config.toml
n_layer = 15
activation = "tanh_gelu"
norm_eps = 1e-05
positions = "learned"
init_std_o = 0.00322
init_std_up = 0.0176
lr_head = 0.00456
decay_fraction = 0.514
final_lr_fraction = 0.05
batch_tokens = [32768, 65536, 131072, 262144]
train_tokens = 324800000
Each number is 128 + 32 x the weight over its row's rms, rounded and kept within 0 to 255. Layers, rows and columns count from 0. Numbers have three digits each. The size before them is the row's rms in percent of the matrix's.

# layer 10 attention key, 384x384, rms 0.0261, rows 183-255, columns 320-383
080:102139134130165133032117139084093134188111142077107092127138080135143165147095138160060149143126110091000183164107110117109135134174070133130168125127127104127128168105161087126119085134120095
082:126156133110121128060111099131145102164141132145111117098098177129134148119149125151109150103162171120000090146173150142169191147122140152090160166154090114131116118149132115185087100115130127
081:130112150132165135104106120124086131149153125139122119118139105122108127189122143142090165130122121128000144185084095119110146124159115164106107113077136093121156109093130116147149113108125124
098:081089119147094109178146144098162151079119146131080159136184109134167187045143143075171176148145119117165061119214194148120149114105165014235112170140125163146119102159136099088129102119113135
078:121134130142104131150174131148131127079098128151148158120076119195133109135133117118107072182089140122255149071100165138123092125090118114177132129152148175116172103133094157080133126112106124
109:071094169076188136106073204133048186112148153136149120205126129131098130092098155176085101111142078080168086228158130106120099147189075123109134144140121092135110120126137136128137158180149123
105:170097132119114101138131106151094113166082117124131109149146127187111139128150143123132112090147107132169106152174086158194124152068120118157133128205132116153103111122123160130108121077109051
076:182161174136145140093156100101127106167086107143094108097108120088139123155125115138151153117154117143000186122082093141145139123109099156153143131132089079059106156141145147135107108115120166
095:106125116129135093093128049139148107176184108105134093126150123125118092174149136150125139150132122165000144156084115164147150109165095103067104144107128108091139129091103114226131109084129134
077:207130046152122130146139145133173150122116153125101162119144111140127100106111128061136074178097154110255122074151123111105107126117111085179084075155116179132138100152148138111133109108161147
108:187123106147148105117160131113186155078130134146105175060108134062063049153098084173130120112105127114161204134165110129084199142161125132151098123105099112102112138136129097156117070099142163
080:193167134161112118055163088101186083094113154120133118118140057094117156173144135148103150080148118151000147127113118121131136141134145142113072116103075119131121100138159100130109101151152158
071:071155106138126162152098134134139154136163116121138112173112097131112107111103142124111117150119107112255097150151149131113114100138123157152129081148130123141160131137115127120161149120145116
107:105089173105095104105148086172103067173167084131089113125131164092130142140182138171051101092148118094098120193166127133171155085137096127119167149166093151148107147100144122221084135124095137
080:130153145135157152089104140129134115117137147115150126138075173111088136112107123118076152102120147148000141128137096129125198189110134139115128150141120091106104096134143149123139156116124130
093:122080137108097130125119158114149159152120176113129114158122139137112150093109153083083126165107096076201103110201183138116205134178149149164138181040170078152157042128092138122162132117142129
079:135155059175144124107129122094146164087134127133095165140163146154119093078088084119139120163098125116244142111117166096059128151159146105169132101112111108140150123202127119126144094126121204
100:168131096167090112145147148088159194097064168125111150121122144133111128085109106140099069097093119110207167070147220124094126163153160136210144161087147124154113065140081093065129127121138118
087:129119105140141131135136161170143130092148141138172139154161089170137109128129049137091142097127105135255093179141067108127124125109147127157092093179115132134114127115123179124171146162122153
078:129105159120115084149054131158119128157120113127106098090094205146100082141104163115188104111129169085255073104149126154121101106078094125156116154146119104130139080124113144125202159120114111
106:171156165106124102134113074146169115104139129165139064157144094170141062150083119108124150139131160118226071152140048102129118087114074094137127066197089060106135157091119152103161131184128149
076:123146111129086043132130082087172143117130142149105079142153105187137120093130157115150133126104111152255080119130155096111143139111161059159144122126108163123141061119098127109158124118125103
100:124017124090131098099124113092153129078120147198097112106117102133081115164113158152102164164109125102255098167140154126107149109109074105151111146132115124131175137118084128137137113095150101
078:104110160122116072094138060120095121101119131124122118163150152112128194163118158123118148081173112133000090147141139161143114132093144152131164120134123090110081106138116095132126170188116094
107:142116160090142168119100183149086122167119130157148133144098150146085128152205135161160164132143190118101130130156118150169083167152135131123142135139150095118094125117090126135085162214108080
074:167156114118137127103121130103123117127131151149119172086128123122102168162159104158161148091175146168000144146124094107188147112146133151105103129088124118120091147120178116183106118149132170
093:125165111139150092103157087113159096201115086075137053112136053141109119153141150142145162104112105176000122138083059099138109135128141124115137130147101111092128205067113173146186142140116141
095:125133138100129132197109105150140130099141110145127127065124183125145070158123112156104126136114117127235130164018106066122110126131149158108078098091126142140144163056125105104140129200108117
083:114151127068179135096116139137121121175172111148130089100125149076067157153148172151104191156139137109000134167090110132128117144155077147070132174079150124163120107102124107159145169118163121
101:109130136120075143116154142158155106145094130123118124133072156059110057112175140137120120106149154114000124120216138144203143122107138171077162151122141105123120131143147201132130125188113115
092:187096139094139076121133170120129151102188149165132120184124089172129101114105112142105125103164133100255040196225087096106102136130129092160108108178050088093139098191130152135139136192148096
089:121135185124074131134084155203085130122152122104125118162125158092176153121119138099067161081152116114032134113131149166157175151135137172117180132191106100123115142110167163081105100094114103
083:176134128125189086121156152116099140160187140120117111148162062126079059158118111146084142119121090147048162255158100128149137102149154104115099122113145130100111137088145114218143104100120185
100:124114122119130123222085098190107157099203128134078174100156209111112133118145114106191114101141131125255108153190115105096138113115122064183103097116125119126088139141130114116153151125132130
085:105132077141102137140121112186125138142081131086107103100140129131137059163219147122140105113139120154240126126129124080175153044078116141079124154143124161132166134104117141138197137092135107
090:143148062135126169154119166100146161046170154102140161155142107089147129095101094109123110136128121159255134145122117078079113117170152076141093109092154198133154143152137076133146147127178150
117:169087068142173094065189120127122138072141114105143085128123036140116059161118100148122118181081099184166129143090097119080127132133127113175132131107143127113152119121093142144172112111134134
088:153126116129051095167177124124136167103093131133133138166130120146113115081094141126099110128088139142255113100142160119133143117123149086201128121129121158128141082127090116100156122118109125
084:186077108100114078162109136163132146109118097142146123125135143131133084158156140125133120119142154143255143102137110138111108139091150085107129111116151181159151140164065138140178139124105112
092:087124119105156107061107101109144103159103140093088072134132063151133130104131170139147138142106165094000075137126146124140122124113107145087139153143117121145152107132136197174124137080185085
091:125151139116145136120133181107120150128103161141141143085111170161124188122147161136119095113135210112035156109122144165119193142120117132087173136128110169182140128140147158131088156070141116
084:148101106135103075146149063111147157136130080158075156117134164153126126137151130102194159121127092121255128142112082077112110135135116064153124141141081133132126142124052149106150128104121099
082:197189127147114090143138145117156137095123140154143099189106103147132073110084081147128125152112133141255120093100121140097105114110123096192130100156127110141145088140149117097140112159097153
073:099161107132101124121084131157188119107158190083103133207140104133158092107111147089128114133127101114245136092152202099139137094173133161078126072134146117126138103194139139131145128155148191
083:109183092161123136108151100155133149174087094073137098127118140095153187135154189113145144118081139123000168083064131166128140145128072195092156148131101132144119125118097170155112109080126119
088:138114059134060132197137111130116165128091107178068157111167154165158109121176118150172109125103106104255139130148111114110139113126127022127155154137169181151162135132099058081147121136074067
083:170168138136136131103147155098142142133102102140166129127133159083066188129135144084108168115140154152000144116148128143131159164109122118102116136155106092142099101108140151148103120116194160
076:109129136143240143104089119133106119137145139082154120115142111113088125139171134144089161128142139184000167158126111125148147118105136120137079132075118119113101158123158135167096105092160176
100:203128116100140138056143164118090123125129123130083076173107107119094124086093141111068154130139114127038204133130133163127156123111086144121145122106131085148139113186139141159120139077130101
101:150169116138122170142097149084161134083200147135117175115118145124115141123110113121199126126106091178187143093120148147104112109167135122088150125105102110147137135161176092157128093163129142
073:169149137111148134089137153127101123122110125163145171080119143132086140120117099169087158141150132162000183155138113187130122133151154170100113128103156117119086162135132093130112111145097114
076:130117096120099136187159142108113143036141131141126191135152119157119095127142072138164128142131110154255131127161124075137130123126147077140132123116096194140128140166144137093118151181119206
088:142122104080107117132145128122158107094125123180115153132188121119100104143182128150136172136118131068202094171148131115178130155141158083081154072102134080138125157150099067165087160158145149
105:065093161153100120195159080059136130121102092154131178103130117143122201138167095143241146130102106124196123082093124117101130142164146024179145170101168153112131162061112089045149119171095083
078:110162133117197205136125144140100150125131105118147128125115172101126182147162127130126145122191112108000173141115172118132125177157151155083152149092108113140130136101157127138101111115143155
078:134113109153098125171118122148134148107112127138118142155137143131119107094109113110183093125125118148255143088148153131107114125096168112140171143140153154130135143121120112118147160106111149
090:124181084138139146036140150085159105129071147100161030168120042139144106131143155135095144126108121147000150101074137135134069153179104144052130170157096105145137135121137204152112100098139099
088:122120096106115116144125131124142130109137152145111131175139092088117055138102099159141141116088119104255063141146119100110147111158142084140087110103142126120155121113085089131165139118134109
085:113106122165103135143137120147086118105119088137109159162123114155139107131087058157108088182125048142255173127104171097092133083136141158182138115112173116088120142138126062129160123187051149
082:105190089127111134081154156088215157106071139142135108212126131163134135120101141132144138193063114087239122080077158159133100137181130154112128151182134122166175101127099118118110135125162142
081:076126109115122165136067177132096163122168151106116165147169112155147130103107135102115068174091106092255138161135139117079077113148090125139122156167122159151148147125106160134116154101110141
098:141114116155084161072144138067155142131020120152173112161097111125119148132133155167118171144145156074029079130128167195116106154157165213130154167088182134179122096158080120146095172193131113
076:105137129116161157070088167151089115137135145095177134107117128121107185138138160171107130108158140107000169155122146188167112148156081179076114186100112131174116111138158123131093113108123107
114:174150146138117107180118148133120128116148133154152191073142116126103142176121104177155122056146145215129139159119066140113115158090161111155030069114157111092080138122135063113139118151075103
109:084145157143067210095118163154092111112131168138150135195125107156211204120180168118108126132134107162067104132123191181183131130130133147052150153185123135157132131143143118086048222125072134
106:187117119132074050116151119074129136136034132144144110106103149128093113097112136190069152081136140057162087122148178139109146145110111135166194135148099145121129101165112127118098121122142054
090:121143154086153142153093152175031110134232061125159147070077186109082126173113077127170133030178116170059200183114077125156158178111147116078177118135111069143082179135182111122117155163109128
082:123089130160178098118168101130122137159110139097122083100134078058138137090126133105080171115130149114000122157177138106142125124133125178127115129123145142105140091099132159159123131131171118
081:198167143130145142051135103101111112144108123142145133153124097165142202160145131106137148087137162143000135138135116155176164150114129124121132121147127126163087112133171115156075149112108090
080:155130119082094096123175101128152120079165087129118135130142142120185114132124071117173156137130137117255106124128097080106135111085127076149111113145097129119108183124095128153082141130117189
081:160110128113123100157171124135166125121069169147105146133123114182112105073080089144137108121105153117255101134133194131127137139106114139166141089144117102095172069131072143101160069115107116
090:079161156100121140100133096113128121143127110127124105141114147131126163160131126119156157134089102127000142122096112163158150176161086135094171176131144123141137119101119158155095112105139128
073:149135127130148135160137137118134130088132141168127133137114095194150077162138092119162119213108150160255112112131128120115128120145144116157123114169134172096143100156151087150154121116147135
# layer 10 attention query, 384x384, rms 0.0318, rows 184-255, columns 320-383
099:107130142101119150077081174133158135162117155135079046081140176068129115142129171131174109110082141106115144044138193168093103131117098175125194164117146125138115222052143094173103054142122111
095:124073183165090110138099139151084129140206155167135145066149076184123061150099128099114104177095125134163137147037074102107124103146133138121159087108136107135130147086119132109143097136124097
086:158125083137126150094086080165107135168079119051093066184165128089180120124191174106129193173175116096150113106134225094134178108077100123130102168128074110148152095100201120089137136132112092
090:125160102125128124193137093119134112085097091123135138169089153152105189149174151163078120118130140126166099103132180091096119111055127107152084112200113112104164108155140098140151089125127131
094:101151222107134100125088220105138133145150161247181108101195128150114094143101110132122086087098084176137126169165062164132128122140181083141150113179187144126164113113093141089106145133124136
091:132130157107102102120165149111125098149147171204119137133167122125098162089118146117104069053111160106154093152145118122131027170157119161116104130255143064145141154122093160118109149109122095
091:154121156124075098104150100132120131074128106070135093121118096094140187117156132120175103143142113113103160012092088141098157136119104137154160108080049103118106119096159127128042064110083116
096:110130118192122111159063117153111148116132184125058128049143084203129083126153178122159136141086117102169112147064076120102077119160124131126145164144131127175112194119122091127165127115133130
092:119137033103127113147151122151136120048153073032135094185084116060143121192219109126106133130149171127135120068087125069136153129056074107176149150108045070094166140151117146140148068124124167
087:112098104156053073113133085135147148057129081131117126122101133112135078171171111110107126111123132119170090096130142109137191096079140087172144163075084121119112097130095099163162126143122099
084:115095124170074094072166107132102166087169118054146092156170109119195143089119154115113195127159123099127131075106128097148129089075059093095169124050077096087161130096138108162095073103138126
082:097197154091145102180119186139151105133119152206174135176097144162078093143136120136136077083142150203137096171209119190156099119109244089108102088171172108098121109147162152123154134149154128
087:078078171161145110107182176116143114192130065143148108042154138117084145148205111163156129101133147141104121138241144213119143161160182171119147174158188201144099195144138118130086132120102132
090:097166103153113163143127113134113130122144157180139114121134132099157126126061126083134124214071131125132121062091092134187134115152117127084180124160158067130126111041168109116120108121120012
083:090136108128087065184124132196132149158152162122114113122095201076117094162134114141116125102119132139181140099097124131161174093119122106111190166073171113107139102082144098157191072133138057
086:136145048120127123170166112193067164079116093107184135151118135155139126137152101093123146217204103169151106124147160142160141125113147105202168070074052125100145083178112145150132177147130111
086:105147078161093097128130025105129134138143143128122097185117185085103135114121147171084183121149120137160112086108168124161133064060099095112163166107130066055182082117097112112121190141116068
084:094166145106109172109169168126179091071089175176148148108178107146101142118095070111110115123166126145120158158155111117150124139080165128086092091184094184155074046177138127160120138077203149
089:167112160111087063136128095069107080164112138177147103136073186119077136152100119153139123058145154138125118137165154106097083179162062161173090119162179105135102124129085161128117151171149115
090:179148180134067095175121137126130112094095178185136125139164077164189109137091124111063093117158144145108162142093041135111086144121125104144122091155097046139150088137107148131085117089146155
092:123129140091109034131111066123135115124187159166169088144147154134088173120144139211094179098143153143151096138082122077114108105000132052127173116178139119063200120123163115095177105143147093
084:151091161130078033129082122141124161142168156141109129137100121106135141155165147116133073137135146133165122101031116117108136098105103112163153088085147049136116092071074062117130101124141077
085:136111189161106149106109074149096123155095128114127096143166122094190110131065170136168152147126103117129113109110168199142136124098127162060195119152128126156133103041179101076070138122091097
090:083137124091182102112130154087113130184083107183191139095126143152062157127136125173110070154079115146081139177122084138119062171165160160168147127176209140123106141113121144128107138157125116
082:130082137127138158037114132111095134122118111071116147074115108065112095140119133125148153158152148116067205115073106090100125159174089189096170123000086131134104142125099122177129153113108140
097:130153167088102115142121128140135134126092182121176102131103029255169126067091150119138121178141097120091126121083055101108079104069163125119158111176103136108145143099138145136135133105106150
091:096113183154149100182123146125123117097154127177170165077132103158142094173126125144100080087190168127124120159137085135088145090072199069105108055091143128155142113132106089120165187137157127
085:119135182133134100158118212138127157153166142146112131074128088168170103144067144143154085169091133131152144094090061164116136134159178110133173126084165105144135146102100093127137109129133120
085:089117107096162139133144145137099115173123088089052122141090227147121127141127183126103151124152117057097106131195137158159109129158060117066160174161176161077118164146161135156106068138100104
096:168156149082090136072125194108116119153156140177141033183202135138127152126127111116122120065144108142124097147191146124122059129124113132167086119184124138124161091166086174087058117101175141
088:170132156123095184136145080118120108141127107170105137114128138104113132084134090117154133082055096112164134183172172125143113130151154142102153160221131114109103151140180157139101150133121135
086:083081143142063091155140162132045132088216103157137142058187078144060119121130100130088116153137128149150117197087021151119130126108111131139140182103126187149065137118093102146125171115155125
090:115109117147163116118135131115137116122099161139133159105129101082132125126139122172120117088155183152097182133159104123100130121179157139152130114088135110153105120170130177105137202142127112
095:114112098117154141108138142150209125107097184127159124094076144152068130122228108181129124054156177105098116109159137106154080154143113134094053134158159147149101151171111158135181128143145142
091:081129110128199186129091169141139158100192181115179143159145067126154031086125117107127147162153150147118127138129116083149124080111172072133115138115103153122177047192137091112200195155151161
097:163130117109090102134110068139111144072184112113163150142125043139129137121094123142130145205141116111187120129047102078140119099073102091176111089169103135082127090120098108083145111125141086
109:137133073140099092153137064123119130078151111112110142143135158106090139122158109171061179115151178133193136128084173085158152094026127074151125126151108095065136112133129095111170112122154099
104:138111100068142121161179133087134100105119146154141182120114115177111133126117133170106140144145176147125111150147159130117036133129120106195105108162146108157142134212072115125146168146153101
104:173146180107124142116056139165121159157187183108067103137152157162157138075118183084158095112101115087121111116096121196115072117116075162057174122139155131139136207061141143079091100127092130
093:153142131062187202100120140132144115134084125128109142076152200102122136086132111116141116137047113153140196125082219134074148134164081176069126140151159135147121139117104128150119103144092121
101:144104151099110067145185119106134115114099143158159158121134045095126177129151129216132112076155158157134153128118107135126066110078177133191163096142168078152133153162118115119139206137139112
085:177160068164101110158143119113142138040114111117135123177156151152162175162143103135085104093196106177139140107147124102139128130059122061173081155139020145099148060152120127144114123110145184
083:092161109152100132157125165148153169134129159093126116153154166144119105135161108072136141060139108160103070132190122125147153141150113068133122157117118096112138110135139192127184132131138197
101:146196113105137137135105108113139200142109155060055115145109190154112150081147145092145117115071107047141161096069128126113118101179096165119146163169145076102138231122127125119174124145080112
105:143096146101179087190148160117095091108085108146140246122163076155108148110215128176137101071159148151147108198142138108138104127134178099136087080119150111166138123188098135102155187142138112
094:115133103146087142071116125087099174152182167076107076142147165106204121109062154063063148200117120114126136095091116110089133125159032133123156138122098035144151169071136112129097143091158127
087:105115142161187157079115127156136118170154157129137094032144095141158074102101101104131143212128121109108165125099088097097116132193124172086088122110103187158140118101137162121140142121107144
093:159145098144117167177170141176080153129182090125092156124138126138114181073115130122142102194095077092160123142138161182175163192127134145137123141149157107126122141111129104123112160139086079
091:172119096100159115129133185143105193110069139124113188112135150163112113149178081125155174133159105196112130175175153108125125125163165099170129122061076136160121114206096159142158143169114153
088:126071137162169161053187184110061139140125100150119149102149165139152124120089114124103137202150101105090175192141134172145171128135154152104128134091179137164110104142141101140090140119099088
089:107139105143188161111215132168174118060085070098186133138121135110136137156167105147138150151162125188133136120183157105158151136135127106103120136119060159114123078182162109142148148138132139
079:078123131116114116208120173153122133125101124138134134111201066096159120151150157114155087158138088162133157099125150164110120118102136125124170083104147118165119107109087091185107153099145129
085:148130157130207108136081085135113086163064124091134162151100096151215116128166167168145136133191098121117163137081092081125167095130173095151133083079141125132141103119160135107163145141108125
086:077151115112163182154097163124130135134117140102147097092101124086147088126146115133173155200088139102148144093114133126077131113207160175099167150089138145138143153112124119135150192161116115
093:133076131114168108127155106117142101145066140139102158135136111144100152124128133103132153106208181162116101163172214162146122120132129142135095139126135136146134100174108184159134188128128136
093:157180116122108148123092168155119155139182190111091106179187108226147128097140149066131063116070080119143088127046102120142066102133117124145129147191129124132152172111142150101125082124106148
098:051140157134133076175096171166103137127148179160144159136110146115136084129133168193150124094098129125152131172094082087116128086072160042144141088153181113113170120131137065084179140166149108
093:115126123191148106217120109156138112112083043136115199114071118154090127164162070171117119138220099151113122184176097155163175125117206121143047120103131175094088101151156135154146166104139126
084:122223080113082097175107142136124187112179175138124100189107163145130163136166154117128077091125122173173114096062091133121119084068102106128124144148147081114152144123139116152155109111139135
105:107180115115161137152110162165144156119119135167147184125144146191113120144148086065155053134097134170171121181198150104109127153185142125154104113190133154185148141179065147103147149116159187
092:132161121131089137143101135123083144180112123082116115190142187132168161133055184121073121137121097111148107088066140137151095096077080149114177130155187101129119169093127077122105131095115071
093:164121117134145152108099189100112159187102173126107133096135150163129098116160157077136119125053093123144134159142146169111102141188078176119092134105185110199148168126089151137114132090106160
081:153094138129166141090157121101077096117119131189171176137126086111100123110097107131101167140145150152060153197142108120128085125128161160176086125101145088151110100142089153121131183152127134
101:088145088166165166138090161162140122181094156126128120115158144135094158103160135166150121121084048157113119152136150145137112139161135161116115150219159119162104137108215139119121118130120130
088:140146174127038097120138107113123143113128091144158088136144176124114154113128170162107126090120118089183101127142192130120152116030105114130158123148144139099179146122111080114082130138123089
081:128090166101144159096134152104135083125078148196133172058125078127067073110084090142192147131096133156126146222213075157095130148183231171143153150134134127149081084183143138135142176161115144
097:115110112167108108077141090130125196175172151059110043133140145157180167099062171106098136163106107054134141069076129137152128121103062156108177157127157145119138170066141123051137085110116099
097:179137133105105160036079155102134116126124179134150087131199098104116171082109163103129080113080114138113121077106146133110067138144100216116137165168048111191094127080144130159075122091132133
084:079096111154126098118121089135116157105150097099186108125104115113160200152184146139143118201166139135140111067119196100101164132115118138124152051110049149156114096140154072116107137125145107
086:161122131143020030148146101110154136102105168223147105130093175117085174110128147131058082047151162176153145084095131120133133132000136110148145134176090100101138111118111143158122114142169135
087:116181155108117118132075099135100164151152183136095103116129154142161141150138150089196116125038100105139116132098085090069085126169120137113189134196132112102132159106145128151170073128120154
094:120125103128116098108112114133166141079140093049167129178104127072094165187185077175090140152184163133126135102110170103136186142072104115148035131100115183072135054150107110155139045123187098
# layer 10 attention value, 384x384, rms 0.019, rows 128-162, columns 320-383
088:180119145158212127120208102028029120129117109147153152127155163091067141100165101137148140131130120148132069159135107063067145143157165207137124104131147134133125101141157160162106153072131121
088:125132093165148078080135097144155154116131079142111144112069181049152086150138103120137108166114160175148098174103097157107138113183080117108181142105156180113143113086137199175140170143124128
089:143130152136087137166108172206113155152204132068114085102173123112189186071135154106094111075113096112181107102085144155099133130103082148086138107127138053174134138111130118147086146106124126
081:114135096105037122200131154151119116127155145062067121108086112143108175117161164118109136111154130107123165179149118124131134082088086115122105144199113106110128147166130072118108114115137133
087:146128075130201145146163103094137132147028174113127176104115109219106135108143144139111162148156168088089178136158117148176142137134191155111166115157066157146154108118094088108088055135124175
085:094148133120082128176063161156110150134186122116109149082170166165165156142113149122122105088133149104140078082098143141119084099094071189087055144162137134124139163113138087166099126122119110
083:083137038124117078069136122135130135120164074095134129125130160130140048186152140041124179169113122117243099124127181075137131097146131074166161090143154125106197117086077109073122123085159157
093:105148138172083107054143106097151173081124108129119132143116104137124079121193116134109164215139130128120111112171149132154116136167149147152136115101101115096111125132125205139104117151102134
083:140122054097138106117084132093151169130165066082142134138098118137096107147126135083143049233121139117115095137118155143113146114121121184126138111158129121069139109085138163177114107090111082
089:214088141097088184140091132085135160143175133162113128143188178100125111109073116145145060093113138132131149123235128166154147147090131176097128153162158129119117115174185202133144108070117101
083:155115137122125139038166076100120096158129113136132168155109144147131068116071093123159194141128156116093159187145171141147119124212133087114122108128131122119135127168138132138063113134128193
082:112123140130125084127077125115124162157138112103186082135150138127219133130137133119145149142120080112116133104092105121086124109134118123089183109136107088101114129112119070126142119100129143
083:087128112089186140201120124203131149185159131084158158088159057132135127123109150143187140121124169134147047160105146165133112128058097132154085096087128146139159142101127111096175117124054084
087:161102168200090126093134072139103112190133114150097125111152178111136086166170137035117104119106187120145112189122210091133116099103173157178138105127121065185177099098103094098179118156138156
087:160152136180129125130136104132102079116106060167165030084112120132085129104172100142132129159160107111111078220164099177163116147109145146177129140120126130107136108109094143184237115132124136
084:116130127125043111135088106085100121151198069089119087070153152186142104164129106119091167177143114069144136140109168141117091100084130085071108096155147096137142092170189111078152098133157160
083:095156140157126141124128133177120111151067118132118098114161127043123165093130110143081085130122138101092097064129111187147165187117135214207135146071191096103119152119154144110110099086109070
088:086145085177129110150167193070149165089134139159123075163167157094117135145124132110132105167138105167136062160154138136122169141081142022115161137108181124142159145213147143167118111109119134
086:108147168202061125081102078064164148099131150100194111135197108139090138162118131181091144128134197110136136151082154083208087158135110108100070156127079148167168099166139121100110136099158107
087:151117123078171109181145121148136107167075171173132212098060154112121114107128142149155202089129168128118170155109133068130186151167115139139150160155153156125110153153138148108097096144109110
094:103084101125176100179087133238172172156073155029102128122138075119144118092157138085166116147088187140123092119129168159117134126060141190170141093140154136120132127084146121164174096147137127
096:184130084143137104140160158149083133143149093152080100147104166145128100124127143126108084109114084202122172000112133125131146132144133179129142111104120170078140121034120146110113110147104091
086:095225094124036111121104147153156145082194101124123062132091147146184132108102105060111165179111058147144123112121133134131109060098139045138143074124092118083130118069148164172114112126144157
087:158133184187107088175125129205102146162125123160104224094139128140080167064180095103172085063130091096103187112164127110115172147115143147095138119155159127115116112104083078110094121123101084
086:134121137110092089142173120146126118089147076116145094147129164161196084176124122129115093150140120115136123129071127211089139078130120074134118089164207121148135128122105115126148142126131145
090:070154171165090103045126155091134127124101167134160123127152095177048069117204108126106201122159123133179128148083134104183062117131076140130147132157096034110112113152106115152164129157154115
088:116150118171068150094062073086151126126128113099135151095101109077082147185112140119147168121111120123172157123141134140103138075150156111067167164152142108124126179174225076057110081128087146
083:128151139220129185061168157120124115171091201149243158125120124174200168155115141175136157129092152126138162126157100103146104110136166089093103108158108141099147126148164128123088135167107135
085:138072104132118073137135094143143097165140108112153150154185176067087121155097121117152167091093163121151118167161179123116066132165148125103129098095143122120122148118158146107081105141157140
089:145144147143093131056100128089147114132172177081146097145136165184107152166124107134119142139138093083144112036126115118148136092175115149120143118108102103113132148145144076078048114134108113
092:083136123082161154116114110133179045126138200107206156204098127161144151124121166133124140104144138112125170124117121075142147119163076098166123125123123136136127166141136145073122121093112136
085:122114143192101148144096114104136182142145196154129108075149064085073111153114144071168128134150071119163048195194145117158127124141178195093109176142162101145107136149146155122136108156100097
085:182145134069153107146101132133086091142080109135126104045132097108109146105091106144111157100147153094146160140116088120099128126148158165149128136141148164141124178122098103161122152121127128
092:134115114126099116076076093137146147168194107097100085061147155101121139122064144090099127138097161134154123072161120175143172113125123132121135088150109140147072198143200068083164169138123124
086:158122099170082175164111151140177093101072173190150141107093093107149125154121120113112104093169103136129115121144114106130135096070189128123110121159113088105121097060084122092104122163100139
# layer 10 attention output (transposed), 384x384, rms 0.0393, rows 128-161, columns 320-383
085:107129076168061094126101136142161180120148167103088142150136113113153141135111161144131130103091139102086144117116204177167087104040127110143147107085074120142124168117133030126062097141149114
081:158097131128122131161091143124074136133134141126111109077125125112130072122070153165189085075116213081120119093126142112124160199132193115141135127176120083175103191126120089107104114112150100
088:065093110212149151085162133101089112102086082153152134167085101152105063167124106152155100169135111180059107170137094136128143141149168130134114203083177173134129089130135104116175090121135193
080:124140180128119167101169129163148119155157106141145138132115152065155119167142080124150178118143088180203144146239130115120156195166146157104116106111110162119153105120099224127120166158091139
086:095095158102047115085087115136154173161143128108109123155133161113201165151109168093133194137124070154238113083080136100079110098085058119082135107118150112083122112131160128126162175086149098
078:175129140165130162074148125101150080133157142118129115162095056107119101088123053052143115184133150164227124160132048117130151142133122132196109152091123081176109097114134173130130150156147155
063:148130151139169152139139106139127113169123160167119140087126107151093156119081126179141128119129139133000174130133081150134088180141134135121103124130113113125071140157148138148155142153125101
084:132117104097132135223086115137119119174159161095142132126145121142175136108073173128143101075130140131088131142130137105113074104083128121114126116158105120120164166109114052062099119104129107
083:119136163166113175214113115168165058133114162153138103101124121129124165146131060175140160068127035110200132156150125112176134101169133025146134076136096165198094143103119118103135130173090177
095:076136079148121070134132105083083104185149121101115159150070078145139139105172132130124134206176121181134155142071127145130189163146137077108176155108135081096143079098073079114108112155131110
077:133141101105095131229073169145181154119120161095123094106167098151112149126102230123161122150118131133255115085129094101083152160124141115125125122149074137120128120097105126112166146120122076
091:126177114154190185131128141125124121087139139186145104081144182130068072097117091124088100121117125147095117082105136127140177186213145141124134143183146150152115135147146185193098117131124137
081:137161166166090183117125141151116066104062122149123111109086165124117135135139000127149116159080074104161129136138073138110158094151105143138073132157107132156099149120142138172183159130172151
083:093151098109192095147132072127120140096115145098162154092109135205091139091113106176113169118187132117090137078068103122144184183186179119106159142119169121104098138167162131155123115119144047
077:105118183080117157144128059105145139163119166080122138130106108129195123173100172123186152088134159133211130124150128137115101044128109199112147128185169106137115198063164093084058119133122106
078:144144161139195153134170124104183112128057165176158091160180106142102135072104131178144108134142150164043115159146023099120175159172177161141127131129160160092101112091151147122138157160138114
074:107125111115123127193157084119168162115144173107138114115092113214180129140116133127163111069129060133246117135081168134148139020148152068099154102165149144117156096070112093122134084163114155
089:228152147122185151144163119113078101170119129128151139158134119109132062123111123135141154100125158136111204093111093164125116148159132177157116131157113099115118118080138099107134108151114129
082:198118146042186128132104129150099111120137090100121162099096088179126119131143144099123055162123147117219167118137102124113142128130141149180101081136081117104120195117091148121108143117121104
086:125125127152063148105104090161175164133164132094083080111133116137166155082139107139134168158106037148202110092109145103153103129067125116110139096084116127110133012071135131125134106086150120
092:092141140165116133085163123149015107111156085165150161093130229147119144178128075192141142113141048068196143110083072133134120117145109087121099130155148115152152146121114143163183156120208122
101:078104151127082132165113121137122149151133160100137169133101095130176125099169130144106143109124124095134087226147144104150119108065157055101166149117167089135162108163084135107152117111138189
081:152076185113193187158140126098149095159129151136184130111143089133097124142150089096170089086114195127000097116156096137134156149169113124135092152148128124177117107167163155122119113149098128
084:090084140112087127062157139073102063142102104048127065151087100130151154126093113092112161192131104134182084185092159156141114094100061155127119183138144117137144132163140120198158115118152154
075:127119138142175175135136124092088123159119090101072113125149115102140118079096135110154161115136176130080134104156110107128098218122168162128135202152133105148113124079119166128104127161149129
079:185142131115194247160117108120133145137184110132131088125141173113140107155042138116121129182107104125009139122195108102080124169137202155136064102149141165144132166167161155118091096124107151
079:166117143089219112139104187162143113135167113161121072102152159142115111050150076129104145144102137098000110128068135136189117161083153129141123095067150124154107083100136165128110123127139118
085:141114121095115147182084113148180147137158110110105133128159141149141097090196125098097147131159115144077097154145160066094093138100051161141116109106056136130122072116127112118125097151137155
084:109142117110162120123137141132143124067140117134152129053127080193062133071138115146140107155139155104112144132096107128147226141139139123149102156151073151136138109157115075140138112130139158
085:124154161124148158187111114118181132181102195210103127140145115150146142094096132089070130148128114170034181141145133042127132214114150121089144086152024123102099106119109138142119102138106157
081:142177162075135128135170133148145159116093114157119135094090145165104150153160065136095152128117090175255137153141140127112101162127142134114141119167121088078127078102134160149136139127126074
077:160165083137151046170097095097148079143191121129133128158123123169140181083140090154086133131172138136044182109046077155179144080118115109153139072116124180098160091082144107082053149124137135
083:085102120124127145078123143144200105126149123135128110135170147058149134100161101093146134130128132137068113125158133122157129117090102153077118126110113087122091081060128146122117120138162181
084:101156142140143079134126126145176056083112105180196108159084080146119143115195025128146086127170132088053128150088044095117110142145139115101110155124141118085140063096090125121110149103139097